config = dict(
    num_hidden_layers=16,
    hidden_size=192,
    num_attention_heads=6,
    num_key_value_heads=6,
    head_dim=32,
    intermediate_size=768,
    vocab_size=1240,
    hidden_act='gelu',
    norm='layernorm',
    norm_place='pre',
    norm_eps=1e-05,
    positions='learned',
    qk_norm=False,
    attn_scale=0.177,
    bias='none',
    tie_word_embeddings=True,
    parallel_block=False,
    init='normal',
    init_std_qkv=0.0361,
    init_std_o=0.00637,
    init_std_up=0.0361,
    init_std_down=0.00637,
    optimizer='soap_variant',
    learning_rate=0.00489,
    lr_mult_up=0.656,
    beta1=0.95,
    beta2=0.98,
    lr_head=0.00726,
    warmup_steps=200,
    schedule='wsd',
    decay_fraction=0.488,
    decay_shape='linear',
    final_lr_fraction=0.02,
    batch_tokens=32768,
    max_seq_len=2048,
    doc_mask=True,
    train_tokens=189300000,
    max_steps=5777,
    dataset='wikipedia_en',
)
Each number is 500 + 40 x the weight over its row's rms, rounded and kept within 0 to 999. Layers, rows and columns count from 0. Numbers have three digits each. The size before them is the row's rms in percent of the matrix's.

# down: layer 8 MLP down (transposed), 768x192, rms 0.264, rows 755-767, columns 128-191
# up: layer 8 MLP up, 768x192, rms 0.186, rows 756-767, columns 128-191
down755 102:532478531532473476465490516475505545539498545573481512592523476544525539508538559517524509562449490589550581510523549524507446476497524487457464406478489551511568509477466533469524485481458536
up756 103:496509469526636508505482413452526458497501490445444523564542527519466481508541518543508534539520504466477490517463512565544458472438449482525461472436497440514512469449577510489555535524506417
down756 104:480559420443502534520492517473472551502494467522465492458521485465492485489438518437467434525509501477535530493500488508537498438375482455519524455510451453465517490537509549537419474443427471
up757 101:459389480529481577533489493465490469452488519504468505496505452479561468494505458506510539535471553446508562565502454561450509523493450551444452469517463509535487487526498512521513466527573547
down757 103:460572432583472492469496445503514491442528491512514511467441545519490486501497578530446490507496549462482464443449541478528496528573499533485424514479501534491460472490466436430529530466469532
up758 099:480466470473476546478587518542430523528516538494448521527509436463491581503474517503520579429499516547420492507483503569501467559472510529446475518557530471573497576519442519531487511543491474
down758 068:500514555521471502569484466503539575435546528481457523526443514493583443461547501511489455540528463516507509450533537478516500465557488550504507524465521612509465495460549528520468486558502449
up759 110:514571481554445517520429509547505431472489449519448563549503561530502505500525507529471480493371546463450565460499547449514455563510564563541532540517546487485499505603436565475494589556501455
down759 114:488509430539480503503489483485472508537531520495521511563463449519511554449457419487488566489522485561602428462592480492534502454474420466529455486540503546531529552501547516518569526547526438
up760 097:497564489521505534444449537464464476531482552426526463489494520521480482410544519441516521440526471478437501458549562606502567528471542515519545468460512549497453525508535446553514477444569510
down760 094:460401483471495457542513494525608459508501524567461494519446459508511481532484500510458554563572593490493532499488479411494489427499489546521462499477446430520510477491537544459505469496437499
up761 105:447503497583446502445406467439533535509426497469510486503559503558514510509507510480511453558462511470447433514562543535517569559483450540525550610484473529505544549451490448528480499502530525
down761 109:491577503531562520420494514474450528519481476521509452537551527473459472435521544463469444468460462441498398518506465436586504522468474510486497494519521543504537492464507512467423441451532533
up762 097:369511521452592482447531490543548463535490523485469436506549512495476512495481472578582517409475476528499437450528526522502489386504522471480579483504472521471446474495484524576551617541508511
down762 094:492600484563574511452518555546619549521483550517582445561516520477490495537569548503484460543454533488480560525473518516425447494543500566441496520545495470444519568531504558520547556474541516
up763 104:443546517482504544527521511483505498570501462542480532523494527556559429512534531465518528503447579469420515498508485531519583551466432467529492534432452558485547535556585478488566476516518496
down763 108:462495492455465440534595514451441508552460470540494503526487499457457554514571466475462521478537578548511419518555478498533544499526544473537542507495433522523517562522552502552511470527532490
up764 085:549558419543507539510528472559541498462414441537507529474522467441576511513479448495508537517470457506495506489478522472469545552450500556543505508465441520548577536458510502446511477471532497
down764 080:557482504446568571472407499477493542502532488518471533478486514541503408535510469484484467532561548469519477434447436524442517555528463539548517451494488442406413489518530504483491509493487527
up765 096:530516510436547492447512500549498540508492467523565504552451516433513486512492547509416422508541549481475535552456485525495548487534462542426514506487433499530535507458470522455452472579449501
down765 104:479540501531425478454552484557523580491529507485566543497468510462521488583522502435535531496478511516478545526515456495459520498493487541507565428510500494535557475507506555524480423458565454
up766 096:510563486472546442472461520502498426516479499471458469436564525470522485514522477458484532460487568511504515530541492548432539513471517541465478512436514510487580563564470470541479418433465527
down766 103:504518522547514507418532489509565492444544530451521492559489516455556510543476511506514466582476466505503471442534511455491469444504523442492489526505520491535542491477472458498504548499434536
up767 108:536480523437479415507486517431497527492500475605456489463504533437509454539393521596494487470536538562462470481536518562545503479543426536568493494506429480502550487463470596528494455540483508
down767 105:470456551519487443482530478497454481476434544537427475492545611497435490445496464479548479502516478515538475473534555551492503508428458491512496481450544520480508513559523496462540462539521576